config.toml
norm = "layernorm"
norm_place = "pre"
norm_eps = 1e-05
tie_embeddings = true
parallel_block = false
init_std_o = 0.00571
init_out_by_depth = true
decay_fraction = 0.716
Each number is 128 + 32 x the weight over its row's rms, rounded and kept within 0 to 255. Layers, rows and columns count from 0. Numbers have three digits each. The size before them is the row's rms in percent of the matrix's.

# layer 8 attention value, 256x256, rms 0.14, rows 128-191, columns 0-63
077:085149147170144138117091110144153165128113138094105143104183121116106140143110117128109095063139101129197160168098202123101089131136165147149129170143163179112131120119146124148067168051079135
070:139126088092120141103079133098128150072193140135165172157138163105144144149129082101111116166161120102105114110146208115138151096122150116135164122042132152102119126151197141151096147134070148
073:074061093163117130130095145145159123158110144095142136131100162120143138125125098127112164106132149073089206155128049130144099143140111107073111137154094145134092116085059152114108113091149081
072:119107169091120162099105131122136149096171108140147116201100184122127103082162128122175133097141103124120162092170034147150134089104125120121111119095114085154152131088132121166129169165145143
079:128135071081119144095161104067110122166183056129145155092156091072154179151145100077087114202156135129127143089156184166125092152129111156123145134134138115111132154164133105154170042118104170
081:125143169167128121126128119173162129147060132094109111122115079182134102121119203122187090076103101187188154144082036099130116114113120107124148120170081156182162107089145118108115116100175119
078:150123125146126124115117221094157154173182108185155108135144176115141103127079124128184151152130123088099148126131139131141101101122145137067124114098087160150118137078162136103149142147138152
084:125091113138129114121105102120125182137202154132134186092125142123189103163159162127079110114175099165116119156095148130134141144146070121172179124130130091182089134145240103164150084111089134
082:100082128073143129110114106134135162135135147101147170109164177105139118116130101136086198086102104145177177156166096148117130080123140127142086138100150156122064141136091127182092142103164145
072:173133168126123130129146114165147121129120137113154092144092185150095068103173165133125134120103125144147091085121060079147164116117090142117133121116129124206116102127175150093140178079176137
098:174153165089138111123128174160131123168102130138129124132111107135100068140150151142145110167085146166152124137148131126139168088130075103163113116155118111130197127139178176079093158177151093
089:208112133128137143119145144143147120163100127107114109173076167175106035116183097169189144155106141135173120118131045121122124111140125107125107166132082063115170143109142097119134187177182113
082:146179154074123143134116129121152123104068135168143112149155086109109123121107139149232096176120143114108143084150073127140114170151141118098131152126073099126111151087104117076157154163143118
084:097121111045123101123118153123135197151156132161139123085153119133172136118110163147130138195091133191080151150112118144146135087126101121102193087111104147136126126143192122124196116182134119
089:088166179166124132131113092135122087110106131107132085113130123117087137100092101109158142135097118098128080136160153128150112163097176158158121163136172141105151123120066099100130184033114135
089:215131148052139150166101141135125085082098150121147183099131150092073149133129103179139136220111167140105104105166158122147114117120122110135161161090148074104096194156162136144134128187180104
073:118078097137131113140128154107134126156050168140102120156067120171166089139114126136129142131084133154118152137127095121107078155106135097108165150129010106135143138123166151108081167164170122
092:071179113140123116133157113191063123102095127146111108165124109169120139159086159110106132135124128160099085143068187070137142076121150114174125132150144189117160076181101107083086120116117086
084:161134121143142137128140081129189155138081106078100148085111120116121111108200123128110174123126091153191136087119118145141065146144117155157134197162149097107168139118135099174164149142150194
076:106100103157128133128132132153177153115157143104144145149129141079081078119126093138190106142148128119138242140137106129139142132137085137138068108184111120101115191080137151112134110112104125
068:184128144056134147140123111069155147079152086157159142130124142118123180101104124135049083117160084117165142108118162105137147084118128145116118140087220141130136125125170153229122087186143157
085:155090175176131122138132128150121100160112159098105113151102220137107071131154114143155109130139169139159112134139104103103128135115089127160106129113117089159124155145162135105114182151148139
085:155056091081125104105129162109085087156162161130140141133113211137158116172155100124152164171126169133059137104152049156090129113144102093089107080117064118152088159146129122110170106155165088
084:179125172053124112151121148083153127107184116128144126165158150076115136065141101206148131135152171089103121090105111197114170154144141133091134076100099131141107191088139128141190104188107152
072:122135118146139126143111169176124084119046191075106119085142140170188151148138188100149141110089131166123115146095102098121083142105122146102180151123124130140117130138127147076110148157162116
076:157171219038121139127120130118174195095143133182144111111153099110090155108154192128113100164128127130098078129157092111197198173112077134158208133092150119170096132111170130144182138141122133
079:190124166083145121160095163123159136122107160100106154078157086158096090095119136167087119092114106142220103156147154113150154140106074131149134190142153070111171133134151106183147176146130100
087:123113106157124118126107101101124132133114120099127193081115129131131110167123122084187126165138130098140130131168109171136105134114092133132133192169147089099149126143086054132161132104136118
078:111202095072128161123117118145119112141088121126100104168178044149172179130124118175123107124117105174159132119078204105105094107145169124170124152143147165114160124139100152101055121124124130
095:158129166127139087099119145117125148154170139168126116120126161133163086102137126127136120149120155132078050141107134173118144160114085147131225119073079134134099138144201119114157162102094133
086:155166153027124138135157152117120106089103103163137135125161073061110167141125125134072111162143124185143077127124202097120136097137132103156125142116149144133114156181204135164145094188156168
088:130107125163127082134078158144179144158173113095126175130123132098156075105121088119134124108132172107129184128144100211139155148130056096137094117172075123159161122107121173089166092178091100
088:073154134178127122062139118128111142160138065192105121163132104125166150149165168051152076107134120190117146126114085138074113133110096118122111072111108177143141165140150237104087107137092159
080:118135193178135084135092152104143149115135115144134149116133128117071091122088112121146124104157149067102098149169128133117184179115079147146129181148162098118164136141123137131114169130052112
078:230074159067140128125121133083116139194151124136127116133102155100162080108142099131107122149120172118079122112138047171117129162147158069095119086110062095178096114102168152114159087200134116
071:179138117028117126139148206099103086145151107153163108166143087133185141103143135144136178184148111100065136086132116140124103179163165118083092139129102118147108104121109122121161122134143099
068:086151155150106132118081158134089144031178135184152155138155134116141123158114118051117069121143088119123098116133156104174184101112154161141156110078135188113091093162120109113119140078082140
081:080084108169128094089125148132108168158226130135143134133105161111184078151133101098126135136147118137075115147145073159164152092123108106159152116119080106137136123147144131136183094100110100
077:108166155097141117158136111097148139077103084131155110066166039101062199095086180131142093126102100146194109124132171145154148119111076142119161089147149144121159163111152139139158084147138165
085:074126116174127109121091187127109109133084179130096150109129147117173134120102149096165121105083161177150148150150093132116123146100095110143174130099077130137126163120139177077114167203163126
091:141149231140134111098155115096133099130143091144141102108152111082112150107099112130170123158169115122066075134127181123109096147137134147147087110131160128135132198140166155138148114091087134
082:133134098146145153121053102157164111086058161071103134068161112171148140115138134158156141069132112139173129146119170075107067118136122140145153191099128097122148148122153139152084154116124093
064:111084130165115126118169064118094149083148135143151098115080118145110139124134181069111092121128103128144073123126109107175175095119105127113178106100150100152125098161180097182186122114160132
073:146053093180134117135153102154100123161114162096091133123067125144151093162205146138119118089117116124117169128104115148115097138135104118101137099141133115149051121138097129114085101068152093
069:061182094110114135136133121180107107072199138163148165146123131134137151164137138113117122152143131182082089118133129106151134045118152130137128105080117116128156122158189161114133124140168114
075:181230145110128114167093140121140103156086131134132131085138036139093152119080142100154086175107124160122120129141154152141111143131066099162117213168164098102217132147125128130146133153130104
073:107096158111126170142163106143057129116167171171104100156171126083108100132132154146154097088160106125077131131109121141113140156109187143135101135135141104165063206114098123111119164109091129
060:131158142045129093105141148085112134092138068176161107110143076109136182119096158083099097139126108137130103134110185092171174127125123130137146112124149171118146087157159135143148103178129135
084:051071168124133122099127067175166171148127122094112105128186165139113056112170097127166137138144114151134106151139069092149151062123141111167095161137148104097165161138122104126186137120117127
082:111104168123137125128112123147150187161142134150125157103141120116115112145169158120084106108136125232199125146125076134140157096106080094162146100123115126167134166127172130170168071093134189
089:115146068074119190100141122151165187106164161136125093142148128154128131118180097152148174155151093153118152115123096061149123098157170117179113195097111107090137127111118062153125148152135133
086:136154135124131076170126148119135105116113086133129121099139095121198133116107136075050146122110110151129097167078131157141122106133097117153120129149094162144163110151131139152156054168111132
081:128123152128121133060142109093089098152135060169148092117163167114108168143116141085252134200146167079079066115153097077081100134118174111076152101114111107102127134152118114091173123165126136
075:106167105148132177153138086168095120100082123104135161142097168193136100143157128136121140102155085087156132081134084098140119111143163173115097136118181133102141114147019117151093202106157127
086:135148215143136120158141118110149147140150098135123075122142111139131089072136120144113114093129108125152088128113102119166152133123155158121090105152177145145162111085109110147165152056096178
092:132194154132126123142131182125129130105115075156124087187155080098061111129088121140220074123123140130156136103138127145137146127120173112104095104188092148108198162095112116074125157124162121
090:184123133057126120108166148098132137156192117144142135118151181102113163121131139159144121150106161133150108124150094124117226113114120093101137058085086159154128159137201163114181076197139157
097:094124165197122129200109143124178145068109099116138141115134162081066122113084123127158134121156113074153167122154114122164136155124137166106086186180141109122144159087099098135155136106114131
073:116120165170116133120135085129085177127150123176132097192115192138071108105103109138150145109127133076089121136156081092137189075127149135103058101115119165185112111097076155125130164099114140
069:129108143154148110115147122132077100169123192118120114071148119119128158182138128152056135162147172154086079140110204102081070158142137130161189095108113117140087179172137128109128135109115129
078:201101164120145142117144069115113121178149168113123076128138169124186114083185095163152140147142153139096117108100091137096072130135152146130139093101071102156111200121178140129173149127089153
086:133189051102136110137155158106134136112131090167140101148126100128126146111083082145145136175086118106124150124088215153131091093142149132058117099115086198101128089105115111117139122143144149
067:122125128059114139077139123105089137136209155163161145107120122119141179157131211068116112188177135188127129142153113078110155115118128096128162048079139114137088143143220151153129131121153153
083:188196160049139109168113153068188114140083128110130119087158072092114155086071120168123137148093143131183140148145140139144116188133128128111136154151123110128148113098155104122167129127169121
# layer 8 attention output (transposed), 256x256, rms 0.135, rows 128-191, columns 0-63
079:189122119102138102108135120107130147140148130113207100118162139116085167096132145117062191127150159049095036122167134116112110111151138119156136096147108057159099124142113136047155095111182125
075:070126203188099105066095067149207129175089099141040158108102161089124098170103152159173096130166135117158132085109142178096168117128127163160098119102104153155148108096109141121107130114136134
075:213131160048109088182163129083131108118148156122139101114157172173084161076161097108088112150105164130103112160126125081142076121152082126153147144122176095083114144125132112095165116193118138
074:085155113191130122068130070153135166143110093167029163174077136127149041106158134144142059119143148145159166119088102144107076115131097182126130166163126170123102124088152110147085159145079110
078:163091185079055156164092125161165092156146145168062124112130169136111107187096126192185079107119147157138165155148112113126163121115147108086080151122135120137103068097112117144123134163168129
081:143106074112158150118096164106136161064140101114176075158105097164145127067172101103048147155135135068151129135127102129166042158109144156144138076125127131105095175140141179105161123115127148
077:138108096147120131121079094140115102106126110155041160128123145148173098113105160122138084116095134164141202103150120120139156100133061134157161144120126133100117084082146145084089104155129113
086:149153124149085154122121094167168132139124077123107118131079133068064187160087129162178145109114173102079134182107126105142119110109189139084120202082141174099074131105098130052142138137132123
078:202120180139170105105130137162121114131147152148132077119160122122072147145149132131112129141166124089105077125131124135095098094130076198118147124153167078096112145121119103093116174132137126
072:070141120194194136085127104150171131150112104129041163122073113135165140095106139148113101079142150165190180116109094136144092115134145168114150144127130210146149160073156151178167103137098114
093:030144090202175167083157151127115105085137069086132152119110100125159145180129118099140151108135067160114117133075174148068165135066158127114116097078156134147151170170105149149134118103067129
085:060153103180181148115155113098096184092146097159109150123083112113156099119121175090109082130117167159122161066088148156149140149160091143112169072105155181109161146096161147169132110083107140
081:108163123077086132146117130125094121115153135164061134155123100198206057131152106144113073142156083155150245057112143164143117139085100122124152130133137116129156127127122149189144139087123144
081:166109119134105070135112125162149089078185139158146132177075124113146164164094141125150127081134102129157120160136162130100114151059078147069143164114081078115114100146119130092105131123088127
085:153129106135189123117145125126086130163137188114170148127156140146179140065151151097093167105156103130141140089170111131113134106198147109145094101156120072165113066186121115145139100174190070
088:078203169155160147131166109133096103184176129115104107113158107159172142207095121149176115134153081162103181032076138165119187129093109131127110125055141115148177150136101142165117165084099097
075:106145095154137103125152136110124146067143047135179109123134152130166153127100162083125129164138088109111101144081129108181148100155124152123138093111176153087102186120099100115157130085113111
088:121078188110103131142116191117164133120064064095185139102153117091091132159142101137110196094103071101180052144135126161116116168122185159136130073197127137130144171158159138174147117126133142
082:172173121125165142139138109145093145156207125166148081156093119140124121129104153130134094109149216101082143108150097101144131141189174094059115117112106142138089100141129104114155098071188110
075:193192112106139130140087126103106145108133122145108128137174131155109156112111102125122125165085168135091104119067134114085095070092058096158130151109199058124097089135126144059120128163129112
070:069143139199112122094142061166166142181150134124071130133090124128133055123121124140151109126164149128150109106141106174071135120103114142124109140085029109144120147096168102122071173089091132
083:058143082177163124104149143091104145137126082110128136083122115131139169122114157115113109119129135127105136112050154129136141103121114130141138112100186175170190192087150176145146103106113094
083:147133142117134119146145155146128073111126101178064122095095126123097148162097150152170089138091091156102167145078186113154142141104061141119146182113210163119141145110121110145138146167083173
083:115173116124121117132139100103105145129123197179083137141133103156159074139096163163149114125103109203146195137125119089090107134107041115109160165143103124109153110102149136176070161176063167
074:158122147083134129149143166088136144112152096104173049104163114148157172117164083109109164147144081004112127134121135095231124178118130129161141116108145122103124191120100159120168108089131106
075:128130091142114142126121087142149064157162144126106172185143109142214134107107084140134130042149148170182221157151100133106065110084121139108124168138083131121091082113105175143110102136120101
079:100147100211227190097169087132060139156185131100205102136155105066153187128162116075123179121155165132060117079139118142148160148082162159127161097067094136133121127156103133086083140058125127
085:180140158069150171162135110174106124143178157165145066104101141099122154117122129098145083159138188112095156095125124136129145133151161136117126130086189091134077105154106114108140096061185101
076:113130161135060100112133152112115123110118095106185115122165103132099080171148114126090161125146069054101055110136142142120130160094161108142127068189102086154179167160134120147135157121138158
091:135114069162161080120164114143138105089141141163155182123072156070158184133058191122146169054104129149175132197135161093098172118139109129102106124135109165140122077112118148093147065130132130
086:079103143189078162119135132144114104172146098113132135110145119117142076195104114154178123127169090123093150083108132195065157141035109141131096091096115124171179152122106149154108192078109144
087:163153098112140120169150119100095107073124169110112115133124131109080163097131125099131105137100164171047117172070158083081119112073103102125127149101174106093119070157120115100108120140098153
087:124062086123091095128105190108168102048090092139110139165106175147122086120126122129131124120103108065154086230102152097083118104096106126131061120171141143149111127106110175095141097146125136
078:117168087140219179135195112164080145136113160077144157153112138071147189113148145074132168113101190191137114139166131132077191109164205135121127123088111134121112093145105132089113080088139067
078:120162069142133112142163108116122098101160120137085155155111127144102125098114146126152105160130096191043189126057158103152146117118071062114146194133162172081135122112118079121112159159089171
074:091122171137076144095144108154120084146099130158079140109094135151133078172136126169155115112122075191142204096133139113160160153131139113097165152175130183111146134110122083179130151145077179
075:108067187133078115076067136142205116162053139149073147099133145100152111125142108146158109110137140108232150113122127176084127141094133182158101104132104130173141104123123171131115097112154138
081:138118117137154113121145134155170091108103102157108178107083150079104188139091164151167121096107149154141135185103168085094146117137122144090123155127172157106096100142127117088133128142118095
079:145121101100167173136095135136097134124158190069164095180160107140185108091159065104131145135153126115101124102160104124099125133026133125153087142091098051110105102166119138114102160107133114
081:164106128097118098108116160081131123071139103117155076124141121141189147118149115095104102139154109045143143160051176134135120125046080181124111078072138122103156160141095156133124131042125103
087:151137052175144149129160131168077088171141157105118155143121172156150143147111134162140169108148096146101180120178122124089180110120123082140103149179155103190145069129109143120145141188123089
081:146170137148145113111176114132102143155176111117193063115098124122124145150153124133064156150174129045066108094150152150178155168128169138142119083105135089147138173134110114102160146076178115
066:093098119131125128084089111174220172137112146150126170144062142102142114089131098165161114135168171160219153128150101177129098126105152196102087163109099179145106123118146111108143133070150130
076:166146103074107117166151134107146141087119101141181118102135145136074192104113109123145166165104136128109080183106109063197094113190134104149136156132192156125095158129115098062198108149119156
071:063080170144080095100096110139207132132087080110071140138086113139137112173127116160148083070109060095198109132132152156096131146050141194124105143132126115160142179109151152178108149104098108
078:083133112128186185134166113158066103126192157096149121146154127136190122148165085089126109114140119131083162057152142165085200147063203104117098077063111091137134111177093148161092138070145114
072:200171108106061131117100154127087191134099098146180120180197132131106137118152065129130183159101084119134107141040113109160093110158097102176116137202142101106147077137098116073073161161144102
064:086073174166119136088116131154188107140115164120089149130097125109159063151134087137160125134152138159194145144150147205049178163062121159100078108098055149122127108152114130152127137091101158
082:176142095197168118142142160123093194140150100129173137136147142098099197110155115110097158076138168099108110132086141135112080160096067141118129144155166078137124117141148171079113134142158076
080:139111058189180144123107145141117109101156103120144121161164105115121180130116115130154129098123182075059141162105105106089067095042098156125113135085140114123066133111107200047110171138119129
088:165165167164083108096118083133125133177139091166158190142114112091104105174122137163103105072125213133141133091151138159157126122157116140114141114196089150125116085107123117115142142131166108
084:126078134160174154181164151157111084160131125095150087115179157090124125147116090119198153137142098101060111173124126113066139162059103148131101099105150106086074099172116136116085156105158110
079:138085110102075132154115164156102125129139157176075140141069162150161080125156139135113087133135113157166240101149145167157180137146090111130112157183141133146169099096130158157140112162164125
075:106095202072141112134114119125161170168103145179050077116117092126118090114165144121073094129143171082194133093171097158167096146226156163121182111160128194145106155097160125169156099083138135
085:126085046177221139131120117118103152142135179124124176152168127126170106046154131109097140103117153139141151124174089105105082125166102108131140137163065123126083068138159149104088127197141127
089:091123106111143188111101147090062190098105132128122146157160103143208055106177127112088128154098069185135141079133104152100119125087119132168139104143143094126126139166136168164077122126073154
085:099105092156149138126084159120139116089119161124126154147129069122135128132108144131156152112099125169125121148093145120092116137019047133121145169121127115104162133115130148129060150164083134
096:183163107112142182145113112109051190175136181102124111171154129167193140086171083106106117154118156141141182082136073140125091109134130121159163116099121057106099089135134135107094113127141049
075:138119081130144095141104139147135114119082137164051175144102127144118071059128152112096094121099137192165139122120113144082058110163103143145177149200131134131138110119186128121103121184110123
073:151130110091153140144166151135108093154157109106149134077170114120113215178069177123118179133127108074067148125139154107172192108142143087126141137123152135140163156138107136113202145123151095
078:133153060155150081139158113126132121154176123179114142122096122160139136159086184156098144101109102107082159157096157086152134132160039092101143166173139128132149109110142132141125134177145114
084:111076150088133095127077116103151115071122187155136131097115147142170035119117147126138097139105103176183100073183128159087190143131075132141150067127090116126150097135146114144137107109127195
071:103084162175079156063081101163213118153138108177024158134097140145139092177121125181153101093124129122164191149125169174121134114067128170120097169103091147149118145086090160149137160161088157
086:136142111105172174149139089145065103115206213087179098141122093158181125111131136104122108113156101171068163072177131127133163150079127129103135131076089075111108132143123116172119129118127130
# layer 8 attention query, 256x256, rms 0.0941, rows 192-234, columns 0-63
097:101151108203134106091073110160161143114149112102086133144080150134128144074119159105160084099118202133125178144106151092145095143102111127095153180108117112168141123071101087058084163128087117
099:133117096138104106125180157126115116089117158163096156204090185060187115090123130145170115137126107168187116125077101119076156117133116127166137201130145087136085099100129147144130089110133073
121:091084089168135149070101137165157118110177057125118151035103130102095080129103172152160068150146164117162126130034177045165153115111121122148138104173142142120076100092171110072109100153121105
107:116140106170124075101089085142153089115137150137114106161103108137124113138104173109111107104162156085129202100091133137095124138185138139103087164184171148137162078093111128148099162076095126
093:149142101161097099134081161129126173120186109136157175163126088132143107176127156099107173081112121141064098076164163147125181202065139107055126114156108129087123150098153138116146123117151135
098:135102147152132184143095060145152131144132049157123149094119131081109042118113166175126100133126122134130120150119158105167151057059088130094191167110153108145165154166175112174149155154143149
103:159107111163127101106148130162093070154142116117135172159152126160066151101158121118200199108107145099158110121135089156136125127133113127117090174144093150171102149134158130117158181108174066
092:139135134103140184135161126142143140133181180109132120169066160137142109104082158181126158131080165063079183165099172111152128111128134130162092123117112102131096131124097114064107115095135089
099:158169142084119093134211114137114177146158112133139139186136136177108135173139118099121135069114087104129150134185139177115114111136083126111118139121118097144110129144108148103125134126145057
106:112146078121101094142096174125074186066119117126145138129104122176188143151152127097114067096163130132141128146148110146112104070118162152165176091113096127116128123095099142067159128187130143
093:106143105120179139129103132112134170126108087136104139078130178190145123167165143159146095124141068090110138154133111098165109136125122110172107087125123132120159121120105172081129115126086155
094:131131125182096106142180107101091145117086117148094166177148202138116075125145118078121096098098202110179079053097138140087108111123117108104145119104151138194125140138047150135147079162140181
111:066086084154096155128119123150089136144181122098129156105066148093146145083091199120157136126161134108128193155083129126204104079132158112171158117145146121141055122073171081093108120111117104
113:130125136112125106108170160135147103170127110120139138163055099174121126052096138084190168124129108187137216123139104152180146099179141143102111114123082149146127166139142136074102101124103139
113:134113114163132130081126099142153128145152138182148187136113136073116116163159069160095113096109101105122092106108094102091084196120077131177120131165101105157179102152138165148132108084137061
097:110130141103123105102141134149180082123147158122142124146073136100146135107087163146198122115112082186197159095113075129163180119173135175097108146093091100112098074157108099152129129185111105
100:135133144096130108154173125068132122170155135192167075094139168079072179155133175099120102099103145150093113208133127137144188122130136092173114161147151175137094082128145140130106115104142120
104:132092101110127146148136103135104131163135144136139147104189151120145120073109168120143117108165094132118113157122053084147132109115111110141102133133115124152107089157127157182114188130150135
111:228139122126112108110183174142157167193123179121122161211125160196111158174124081062085097097111134107151114129194114166090128146166144113137112119121105103123164148187094145157122151101156111
090:191109134081179160138066188124175167099099147141133142135127200116094107140138075179108167184111051171118078159156118098123120135085145113119104079100131135128192182181187139163142116141138144
082:132100166098186171144125128154152105115096179127105096123115150153142114100135109124137145166118106107071140190136134112114123129100167091100072150123103132149176146153142148141138136117060147
101:112150147153132161134112151061127139109101099182129094118136161088113174141145116187163064175180096179095123141124109088114145091098102121101133060107157101103035121140089120190162065151131169
099:147116160151151115136140063131154199160117183121151082136129105122078094174131097061094108097139070126159174122178134166105048147121057102147157162150146092110135149112135126159156137138160111
093:066126128121111118139080164067119175101143119136161123147132181143163095109103118143137098116120155135135137061131087123103105132106127173158115096097111137112132181109129102133109095112107156
095:090138062131133112129119127159119071177148171138117143154070070138136150110134100148127194113126169150166109168076088116184141136155072122081112166183163146139090110127151101122142122128094170
094:147135110115132116174057113105134108145165085135116151068136130037092073084114134191078161165187091138119127108114163089076141155093101119142155114154145177083076054141197145097115081067110148
105:129157123139137118170124182181163112147104167115140170157138148149137114091159134128095174088185164145141124102162134113050155178179119140102127234131176103087081127143091118158133132109083103
098:122165077161120146126164132182100117118115130141093151165135104213122130152074102127163151103154161147164114161095166146170090154152157090153133111136116157162088145074100111153107075126120151
099:159077117170170186100069103127126162133160087135095125116125130096111081075146129142136058164134173163106150131091136098106106136097144148136173172131082119132163147116173158126038061146059132
110:115087099168077167096090143155097110106143115134121184127123139109156138143089103146194100145183207151108170135084155075136141101092104121172139103162146112135040088085082090108084103136078122
092:114160058151082139098126107145158120119138183180110064143081104192054145108148143151115106105132122080113144130162135094147096138170161122114071149218072109072108174148150139190098160124114115
094:077126124094122144069201106091165140126123116150099166084094106132094167157113112204136097160119147116157162102105142102100123093094143096161103168151144169143118139177110145168156103103074086
097:129095134120133110179146163090146128153124137168143127123107143196101107120136124057053147090142100081179143127156166186156123102137211114100144126100085146118162108131121144142172115082087091
090:159115111119114116119136085120153118137103147153117066131130055091130160089138148088158134100112109097181166101149127146136105108150147171208188117171137158160088139115124112181146140068162069
098:104120141077092123141139207122148185120099126137143124144135162156214105166096131144149144128126045143156154131183195155200171073151132139144185119102169087159136156131105200117145132187163125
099:104090116198120149122112140119211108151121143137119117147114208182145104091091060188098149104101141111164080151162138121132109086188098157122107119101185113186115088133110181120159150150104146
097:100199117152114141114059116102113144098165111132118085155129075125164148172092124141153088132125158192115081079186150198113085164101172122158139136081137122106085126085140146158120072145126189
100:144184116149133166187105099135085070098172119107121154176135097126040171107077176139083144143212141124103117076119146195096107101095135114102114149122160134176083175130148102083148170081150153
103:140139139200102117123145129081095149143108075156116120165093124113152080112121147135131095157066153157134120120072083141141096167166218151150123095173115146135083183075075101154101045147169182
095:133129107110140108167154156147128114182148125120148160178125123170138154153097107150064139147089104112184133124156128178135121114205137166139132089111128106133101145132117082101098158126157023
078:120157147084216075112114147055086112095099094139145084096180156191103106095123069153128136125195084118124158131118133109054126139152129101131109123101093080091138165136101136137143143136135195
096:099149164150132136086132109103121100104106069085131119143144065161062145170137123142166166098173152177151052128177148126067128091115112118134099187184165126154056119124114108122150145116119078
095:113124143147106151156100138099115155091123135103136087148154167159201131118120125106095139124137096113158114163187124162133068082162190149157160081131116116146126192119111141068127063165085136
# layer 8 attention key, 256x256, rms 0.0969, rows 192-234, columns 0-63
093:124134126124207210131152085099121147133147133132147175056083091126131099114127153093131121126132116098115123072136081146152201100066131128161114145168089123128157113097131143108110109140120137
088:071105156068113100174149107103143077085048115150099192091102152114115141179062143141140125132137156135205120118097176150137150081127152182081138183199163147085148145121142067182126095141148157
118:133126126123122207112136140115153134147141102164248109095075116122106143139141121101108122108123145115116124096166100164180142161066121194127118139131130124141141119091135157113112153143127137
101:166120064178158149077136072163181076068060114145119138080086170097117057175111162177157158142114181127152146101125142155148180113086120184094154124103113156100122210146166159134133145089126134
095:109192067086054074081115139079123124085131113160165179088177103130117070156061112165076137152113136096102160132131128173145171101179126038136146163120135135158098135227129078119137149086124134
096:124111121152025098195145161131123180156172131125226096129112113127144166113075112138149136064122167106098154100112102134151110102048140197173091128157076152148122100115101111165098135119048126
097:093089090075162137117127124083103118143161159110077160117136109107118152117101151125121106080182169176137132131097113053128075105137163123155133130129122093170139106182175181181123100122098104
089:223135150138105131079087073163077096117154147145166107079154095029151172150117161087139093132120168124121149107134096146106110175088118155126151092114182098145171152202086124111100178173133112
108:131117106106125085159128115097076127138138119127054140109160142113144155095097142122124133106095179101108147147107168121145165107237153057112165116170157117127113177191132098109173126117128140
106:114117090121102054131168104093128129156124139107092166151153107116071140125197100198168148148106112102122120128088182122100082123211139078143068127145139113123105110160106087107157124128134125
100:138093182173250184095127090165137111088137166095149101132067116132069127107201115081195097141149109074151105139179166147082126154064101190122129106106162144132073110083121177116110143107177140
092:086074117079147105199159099092110141106111103123096126160091106105138171060171154158142168194122096067094150131101172119167182073203116080142123098159181138106044113082123115108178099171183097
102:168192084119068178123150141187101060172125148107223156103140117109111184203045120130101125114129167124088114137116165100130101081140121195123097138113129102131131102171113145114120140151161117
109:129113159085155085139138088139154135135131141109008129117153102152127123135144103117113130077111131137186142120120087071120140127255178108124128100115133143126149112153121181145141146119128117
104:134153137152060128176089146109139123133072142134101131138128142170080132161136149109118143176144147134102067175171151101138123163096100100086074173138115159133169143138141144118146114122170176
091:121081180086161108110097158141164134152139099139083134108172138158194114231054135123115125097103140128132076137118127150119094149151096153113178116149148043139130111138145105153111088115128097
098:183169160065171126108111129093093092130077130141056140123120119133087140080142034161125119147090157094138138092145113111147127116186123101084180122154123108121075135143135102090162080141138153
101:122095110101162190137158105116125113136149170117146118164115143122134158112093147135066073069101130162105114119207117137152147091132126123097080109118098149160193144081134086145099120167119132
111:066129128126163097154108125085133128087102114127021163117167090117097135093082129156079152118120116140143131128115157139135135137235129041125132141137159154097084143149150127081145114143156165
092:157115221167095120105149111107137132127124159102130083128123107155072118125208077108137097132127098134140100119148127143070119217021166168155100160087115173161145105105101157130137112135118208
093:174081192157194143111128079177180153096125167080136111153083107156134133096185108113164099117145086148119132137165138141089098175024157217124144089104118145120128105084108140092100135138100157
091:088127168129077108166107137210114078146180131132140123146097150172113197157132125180131181086117166057177140095128147117082100148141095164102125136134124115169113100152084065125108125118126161
097:104107152143255107176083141068127159068126111098011156111105143173072119090175107159157109150088177117186123167128169144104107150116146189116107104125143167140090141101090133167154103100151152
090:126104116126083080148116100150153129121089150132088143116181081077086127136163165183167182138195142125152092119127119100086109136200145094154111142145193138133085111182079124147143178114163144
096:129129141069216199107141129160114129105122127122205102156113135136125098106116150072142083127122110152129118095129099111129134176058118134172117099112100123135114160054138136170117117113111070
098:121141160099216148101127152209164134115109121109121092109119117195138109183086171111166099087165141117151166084147118115091160161067151159130115126083097149157143130037075102158117142099138150
096:123147205100135155120105118111152145069058087147160108138151102173164047082110131106123111137169113192145087073103121170086098137066133145156172112165105111170134178128185129166089143131076156
095:103109112125255164159087095098101081137145099174082168118131125054169144144057125088080122143129168099098123154124190138145118096200081119119127129131115076120145178097130155112153139095135081
107:133083160157096130169160079135165150128098139136160110089070140181094130132179120126116106121143091131135132147139063111116070157015144200129097137133065153134178101062107153118113135165091130
109:148152141061073182149160131119098138133127118116239167154140099144143157147092184112120152104124156106076163076138143141193115111092100107134100154152130102135098141140091065078106149153128116
093:147150087094068144124181142145062095175142114126175161190181137105137161147023132138144135122135158145112179139089095137176095139177121110113110137104165123117147123184187110132143119129145094
090:149092128156240137106176177139099083124125123117138107160078119094108140131052140125176131112119135120139103085105118117171071184143133161121140129130114061128130121073093106145131164052161142
098:129109096099064071115097097098152143130094127113098176121126097113142177106148057189166094099127137144140098099142136125176127091145135094135159082138179130106142131197104101085128133186198156
091:115111126117139051122128163086147091104111162089046129142171119131160141166111082204087122127128140201182141167093106093135115109118161109103147081145136104076148135181120096143113096183145148
106:153126124131131068122131099087109105136147122138121137170217082116162157154113102126155134083086143132083122169134150124090096078202102082092157131167152100125084147184134059102154130098115144
093:112149138081177181114098111141074101119145070160139128188110131056148165131146156047182142166093154180138121113115110119129186177093095089174117179151102111133129150083167126152168177127133112
088:127179119043102093168083120175146100125100100183163178091197160141190120183103144144114164116131114052132145156107152116120095080138102131080118096136097111084117072194092070140146114091146082
096:117150096090188121163205164209126080146215143062108098115081087127152147146066147124186117168100173127079192106113108111135171143113135086116125098129123174128156098103064129127169113103151107
094:178136103082062193147124111163147081058046146167164094125131082130104119143116123129107125116149142084132136185149151136158127159197071126055087107106191177129114117114132139116098166152158150
097:117139089148255166094106104108122100105106103111006108124169131097078140140130107115180168148098186085122077168099165098126100116205104054081166165112159161149127142114170134090095145114126087
098:137098176197198194108135105183175147146114140121124118110066107161074079108218092120176133147164079106163104104148078127084088138062113164157124076130146113148141095068085155145092116137121171
089:158105153067164155136127209132118116163143106121174144162150166142167117072107116091163135182161137125115148076127130148116074120090162105162120143135128068087129149114141092123110113098044094
092:158163114139127075183115084127064115121134118066090125144148075051077152158118098105138126135058139104085113184135147153092117129199137102138170126138169109087098135149071092081141102108099132